config.yaml
head_dim: 64
vocab_size: 16384
norm_place: "pre"
positions: "rope"
rope_base: 10000.0
qk_norm: true
attn_scale: 0.174
init: "normal"
optimizer: "muon_variant"
warmup_steps: 80
schedule: "wsd"
batch_tokens: 32768
Each number is 128 + 24 x the weight over its row's rms, rounded and kept within 0 to 255. Layers, rows and columns count from 0. Numbers have three digits each. The size before them is the row's rms in percent of the matrix's.

# layer 5 MLP down (transposed), 1536x384, rms 0.208, rows 261-294, columns 192-287
095:178123173175115168121154201088152138110129145138146122066103099150102139118131172139139095137129183168127135052129135127110157097081109138154125131146123075169151134092146089114145154117108166125121133132094143130108111135182136121104131128127136113141154139116143132069136093117109084139
097:113117143146126105144093190113133096121148160112105115096122121123146147137165120134106111098097124107101174114103154146138119139123130132142137085128177122125169110116150083140109117124086138077115166118103116127131174124144095157157158154145169134154145125139147115151152127166125141123
110:137130123101082070101120121099132183087129130097076152119109135147145114169115144114118150082087129147129105122120111139097113097137102149153144171103116141132108089140074143103149176082129171161142111130107109100119120115103128119154149115119149129139108130139101160141090129160147138161
098:127117100138126082096140162120136100134104156118126135121116112129111143119144110143119145151136146107129107156099129129117101143082113101136155134148107090138102125139141121120138130143151124185116158132124166128137135103173104169136132141125174138123178128108138131101111146118104097130
098:137120156136122144101100140151139140129145140115132130146075103134140118153097164169143100151125153114079136159129166137078143146139092104157137125105159100121115161151136136082126130177058101107154127111118109132140100098139137166116143096119136103128091134113185125096083121150160140124
107:123132114160125128147132126094118105118132157107109150143143158155100115125121129159174123110125120149138110106140147145097108151091134116130111133148125155164118106150106109121111131120141157132135128143125161113144153161127101153160108149161138154112107166136107123135177134121141152154
104:135145089141147148166116119130130162146141122146116125137124107170113112150116071184167126134142112124125163120119139136149162143102129116153126121153120145157106077158124097141120110177141075148115122176131128123145127146138105083113118139140145120106150146186104107126131145151112140183
104:089171148094140162123123109131110126140123156110152093139109086123102124113141179097135126119177162112156088162145115132119116156132080096120116132129149133116165171169103132111145155122113110160138131161129079144098162116113104131125104142144098132128120140103118158148135115118109106164
097:098146116162123131111126102079147129127121122086084078137156153137137101119145140124115107117128140133167118148149163144154127143131164162141101144136101138125154129105092147137134173119137130088136127110133112150140136172143122141106059157148113101116085175124104109120167115140119125136
105:118143167130115096119122189112163153107119090125125119113136124131121141115123133152117118107149126077132115086135118128166149132104125124106127130108098128125126137151157175121108157108154143179181157106113137124103105176181133094172093153097123124133140116146136130144117118162119106123
101:108169133131137149140128136099083086086131162131096140078100116150174116128156132138112136130123120149128142137115158117133126134098095137102092140114092128093132143108119127129127084137096122177128114148130148077119132128114171130154125138145103093125127110152159110126120147135139106149
089:121154129118140107127120134144098163131120099102134122139108148074109140142142106143138117104119113120155148129114100095154116112099145116219120153157141121133088119131150135132113136177135134161129102165120144134092098106122156130141107118159122164140112144148123133107163100107137132120
098:108091121134133154115139179159092107106078160160102131138121100155107221118116097143173141118116097115132173161109201103135184148128152152155161129114168129121114090133169145127146113133171106132168134098139137089135116099172100155152126145106145176157112119106118127117152143098128119121
097:125102095174089116125084125119109095147152146141139144146144136120101144096142093129112147133095142155097110113126135145136145138134154105121122117115135176157131137132151110150148176131103106122131131128115115117149134086139120177126123132070158115128129154103091161165121165138091121094
099:123135156140113092115155156102143141090159130155127113131143126149140108130189103133072147161172165145149118139106130092093120115152132120136138113111145164148091140134136111128157121134111139137159133090111108106136126080121157131149119100113079155167133099113121136116111127150177110120
101:165111152128095138169182136147113133126142156125138135153121091153135143137173111134090151124154111143172110149126165134108110105122160149139120155167138101136097118102175115123146135162086081137130112122094121122102127126126120142126089111157107098131152129131120151136135086140149138131
094:148131139146141109151133156112127138112143146101123167152144135127098148128126101152120129103124177107129096138115129140085112104134127133159137086112101141138116126135140117103115129113119178176115119118144159125135147128153140124101113152187146189137128113158159137138150090054165106149
107:096177097132125138115117121122126073143088121119135125157135148113081105152136118167110108126147096118121136115131149125146101127149119113144141166170091153126161135130171102142117142139144106155111146114137128148145123125128132115144135133173079100099086096131162115117123174093111146099
099:138116104120110141122162107150117129152131176161124132090118121131145123109135138140157112117135123121117132119152110095124149111095167140139129112084151116108127157152110154111097135148106122124101155099134138100100116149135123137099150159164159137119139166095160119089119138119105114135
098:131114131145165131134138126118089173110135110136128134126110129120118104111116108096109160109139142150175089117128133098128099116128117114152116128108141134098160179163161111132099139100115136127104149119157121083099120112130130123112114135131132133113087107147115110096100095120140124125
090:123123123124155122167126142107159125106107109097167165069108152121144088139105117115130126125109127135124092112100123074135142114151108109108135192122119153174128136099105130160107079124133115168138146104142119108131141116121136088118107136156129145111118104119123124135114154176124130133
092:127121127120139112141128093134151128135151087140096139121123150192089164106107121118173118122116152161148146141148166103157134123125129080138155086165197160144175172127102197118095161168134096145119115121100157149114113083123115138133161171137087112139165123135162127149104092131110147138
020:112156111104114153130125101120155175153143134154096163107157122105116109130160130120130132121106112133104127102133130138141169112109133108141109125107125157112132133141146138133172110181134056112135151107105145122131135122159163144112169141090099133134109114140105134151140100086161166147
105:137122107139145170163151093169106139119153108111145120142122160141163112130131112151115158141101125102123143097095113127143131181165105123168105103167174102160114135122135136130172133131121123147088122133162160180134124119138162111115100140133114173111130144156117140148144111183139124124
098:161141152173103137161117111147102184093137088140124168120144154116119131152153126108141129134115128165139159127133133118149119135143126160150111164108169120123097105128108121124092152131197151115110143132123082109082123143115153144152146124107138157113138134155159145146125147153096136122
105:159077113142173122138116109133157072150091166111111166112112140088154134117167132089126120128112146110115109170162122145118104105172112109173128149120151116138121121156123128122136121105138154138119135139108108178132113145123136123119108107118125132081114147112152120185114118075079120163
099:130120130120159172106114112126133129121136133130093108081133123134117158129124146120149082142143141153159137119115116124107144165127133165126155140066177079098174114121130133131136162170117135109120116127144071122146153110128159153106082145151137138105116079117137107156144124096138144072
103:095059132159118132126109118153153115082161103124103128095121127112161120134118127104123079086118109081097138098120138120174115148121138156128142101123124139129112110122169155151143172098118133136063146164135086154132134139104122159164170138111087156109146144143145135101169143151155093184
095:156117159136150101171139108143139101111147129135134132152180117127099124119163107203136142151103087124116100174100143150138119094120177144128120128108119138134116171112151111158165157142145135107130150145130119107147137144129144121096102110181144168079068138108131173113157135159121183099
104:118086148153112126141097108085115146120138147112136103112135136150137153162134142129119155111144177151129144115109136126132086090129119136113111122145117125141054141160099129103118113094145133177130138151117118134096111117167126137114098080087108157098163140142103139108122086081086153177
111:109134116121116142133129152165131140125126140132164156102144154140138142166123133137176134182104088119116086121167121102130124127158098123151098114127149186174126077106141168123129108111124129120140154113109126105150150129111132140155160152131103136137115101158125083152128099094122146137
103:120081136120120121138148125130086129155091113111132111113147113141096149105107137124124159118084136114129136165078105116160160143100108135126114160099162168128108179160084093093115116133138116155139164136141151168122125145168161158087136141148196136123099124127103173146155162152117156096
106:139115143120129120148103139145112124114161150144117124101124170110137112081137090143114150110136152102120105176171174125134122110134135096136131137109135155121162134126142132095133110140138151087144166118122124122125106117151130123115147164167166111101098114216080149160134138129118073146
097:125068137097130144132086160139133129132111112173113117129115170147168176128154108176150109123136122145095121082144131113142162138104160134157133139126152143089202090131133135129118148167130139113152142119118147072116103097164138131117113101109136099081153167163124094174158113176134145118
# layer 5 MLP up, 1536x384, rms 0.2, rows 262-295, columns 192-287
097:152135120131127151147114123139144066108165145126135145097155149114156121136125138162137152096082135103112137123147086104119152158129135123154090131141137132098122146140144137135136149136123155101148150156137115088119184118120156126174122113126137125152126121155123114119127126142106110152
105:102106125112128144138131138133121132111129097100163080119136111092173115167134106149111114137166130157160094093147152093106100178149142140088105117171183151149122132118104166114120116106111125154177111155084114115122122105108129163121133093142129080126117150127158126173101139160106074129
096:163130159172123155124119100114145114152134143157093160076139134131124130136141179097104113117154096155096130131166093146114121125100116118132145117100125179133148173115133128097134152102123156140151106119098129157146129167129149153107155125127122086122103139086145150078125084122104124140
100:126116114155149140151158122115148098138137144092082120108116104081141113147143117108126136162150129126141149166144140144081123122136141086127111172131155106123104110142112152112136149162076114142201110121161132112080115049105107118098146121130111139151120102119143134121096126134145118072
113:110117155126123167104122134114117166096081171150113098131161153129098139137146156146147178125158131145112104090130051144127148096154123100098152125184096126167171120167123135150168124102096131101144118142126082126119119117103119145151085134123130129085126180161116145131081121120141175170
108:143091106113136149119174093147126141096111081159127115150109091154122130094112103152099135115131117110087199111131111133123116135100117153117154124144148110171133119107118130088071147108137090128134129128078111139107164137123110161124138097112108125160139101152083139161117146105178116161
101:177153131093111134138117115154119102157102147148110120142133132154108135124133103117120098125113147106142158178151065101110121103172174144132177107099170168123135150108104118145156103148088144142142145101119095100157142111096099119102115102142076137101172094101165150146154140138097153164
095:141127140182139101089141167101141109159119134184154116101074155148134123142147155138123142137123139130113122131166122108154116088169151163077158093096145146124132138118118095127158145152101131138155144123118073103141136106121141148127129138124162128117084097111112124106151142159167155096
100:125146140150171166132093130092151149155113160119143138133103134116161140097154162131148111076156075175115136131144107162112100145080138090132130148120105126151103182138142124100101091146188165170126145102084127110122119149101109124116123131100081143140112093157127100114124128173108140132
101:162143116114149160120100152132126093143080128079155130121153136097139143138104121165151096159104147105143097136144144062147142127144137148114104110103133122146128091134134121177132112116130131161152122150111120106103080157103081116112114129093124122121153098144131125169120151127090146137
091:113066110112155118093156156144184147074135118129124092116139185171115142129138143100132158141105110141163172116133135150135175118131118158138130121195118132092144146142114121066124133141139117155155126186140111166118117156138165139076118120122145076074142133114124103123072087134113113138
101:147110126102137108102157135110128144132135117113141079071109135164131119063083177120114160112178135110127121140144151142067077132125155149120125130186150159169089104099145141148110109110122092144137124092133125161146143134133126144164128151156116170138108123109160163145111078146157134141
096:150100106144115144096095094175183180119135102122089113106131139129135129183096142112154156133151150122143116115167079141148117113114161109100115136114113159064155119088098137104157159113123076138096091152092164109152125127144100157074130135147105092122101090146131110107142118114100126177
086:154076173144103110103125144146133115106152181092078138170155085147156113125188137117135155086145138091130126136138120115114128084170080130135140111093118146113121116135179153146077078133135156144160091105088109114142140091152090157122174150123098126155153141140143116106112127131110118100
102:165148180172107176118111175159158118150114160099094144118138081099176141149131115163185123113130168136099151117159108145113140121156110119127120165128114077115124128175105117080138126114108099123131086170081111162148102143141097156131124099128076102134104145132104101131103042115116104117
091:142143130146140122086099169102123155087138162126142158149127171127169129158160116145176106126121167123083126127161125131145142103127138133084132081102129163116172123101162119136157110115111142126130137106084151109174113147183084109139191118130140145180121124171131152130187109102106107100
108:143121128119170142101153122100132114117103141143148115168160118120159188097124140152139112150097101101131174150158181155126138103142164160103132128168124146120151123114119127103156105126171107153164186125180140122143126106126118092068134164125105117120131119143093103143107144109118179094
101:110108068130154149159163147123109123154155165151075071145127144121154119106140138099139136148097113172148117123113113105134121150151082151158132128110115141097106133132127133119152140115119140149091078111082156157106127126168129147119123089141120120124110117111157151143133142120121178143
098:141164143118136102093150095119141167183064099128117103118153129118162148151135117137141135168142121182101127121134148118132164126099147122140068194145075102161113075077117127148149102115118149092152110161143110132130108144149140157143155126125133146080139113128103162124119142143133120125
096:168162102122129166108143129149139143119132136118101116100127174173142113086137145117146116111149132125143145085151155124089117136122095144097115151154085099104113094120167148158081166184141109141125113164171130142140135151099113117144131140105111110140132119135128123140124159113096133152
091:090142149107083106153111163100144114116131123068144118146116120117121133145134101132160145143107111091092110115125143125126114156125171120181135094141097147111137164105111148112143103120131112129135154124104112123156159130115164111188150121126147122140076142104118122080162162095139127142
015:120134121134125146096112174138135096065148124121125125157138110136101124131102130103138114140060103112151104142129105138145169123128137118088098177121131148107144134092141147138096112096164149143126121145159158128107170117115117150147107052112109111149145107118157123099132133163150146152
100:087111124072130130143100132130120167120107129126118136153082131137140147166126133132162127113148165105084146148115136115126060155199180123155161128137170129164131125145069110149107132099109138176114131119125100146124148149151144134113114117145084146161099121105122106065157118145100151114
096:136127172133117085137106099099135126113142138149113127101092095111131116117146107102111167100183103114117118101157112114160125149098184085108171127126131137141104139168156129124137144130143168149120161093104149127120121132116139124146142095109149117134094146104157145079125128155132167126
106:104126109108139122158097133130123132127091102149114100144157147173167087175135111138135176121151151171113152134141058164085129147145145132156141134144147116142127116118121140116136169084124126130166134123133132114146145132108098151154105104111085161104136103079129111090110161129138131166
101:161123135081116176120114100079163151113133128109139162149159119116119108139124123133152096145150124126124119119101098130110104169143112117135200169166105092118095141112121084088148114123102140155138105101131130150153101144150106088153145155124142134150109108079106138140111091120100170145
099:126106163114178148086129110125133130148115133138122079137146137086121174085108142149073145128123064091103132139158133141139156166133131096144131110107141113112162163106146130105162128076129146144117111114164110127150133130140099093109123101095132113131151145093102115165063131155155123129
089:106116077144110100114139072150144143115144124101149109121103126105164116107137157144153103156124099098115142112121090123125141138142114100128159148182127161137113086084118155194131159127110130148121118141115105122127117121153111066120138076129110165151146112154159135061089127122142106110
103:105095148130153155134089104145149177128116147111142116140130089170126127148139127146157148149130101119114115185106106160110142121135137130123114171125155154137117147136195114095127116115132134159166159115088135119151171110138140122122148110107105104139103132127115135129147135132105166106
110:096137124139138122152151119160091126136150145153133107089116131158120112119143126152129104165154122103183112107164125113128183133128094118136157136136125164169083168120160152124131101117158100122104159124145126104147156166144134139113136138141143111183112181119170111123126140086133166122
101:148091093132123151121121100130158182132134134094122106096126114123112185112138150141107119146075081131163122152120143117131113152127135161123145132148162130135150101131098112128158118116123140123112116147140138127106138162146139101094127114128131139133073108135140116161121099166097167110
096:160085150140150099075119137139099090125133183162116086146093122128121086136108175105122109118167116165086097074100146122174090134161091155129119116129115126179132147137123092172131171106161141136109136144120076145164114119102118115147129160175113118139127133120133124155108108131142117173
090:117118136124125128081112112113163119112104092073116078148121128150131164096156159152144119104163143143089181133134111094091107127105132111123125133134131123130115140144108166096152113136134105117118159069133139111139134148134059148140091093152145096105119110142130132130121172152178193136
104:119146150140147170106163122142140140114134177141135129105116080107127158127127144170109163127116108122144158144114127142103162157127109166122147187118134147170115099133116106176099114127138150139112128117125133133115089126106127164135135117138175062130152135138064103179110158095078138139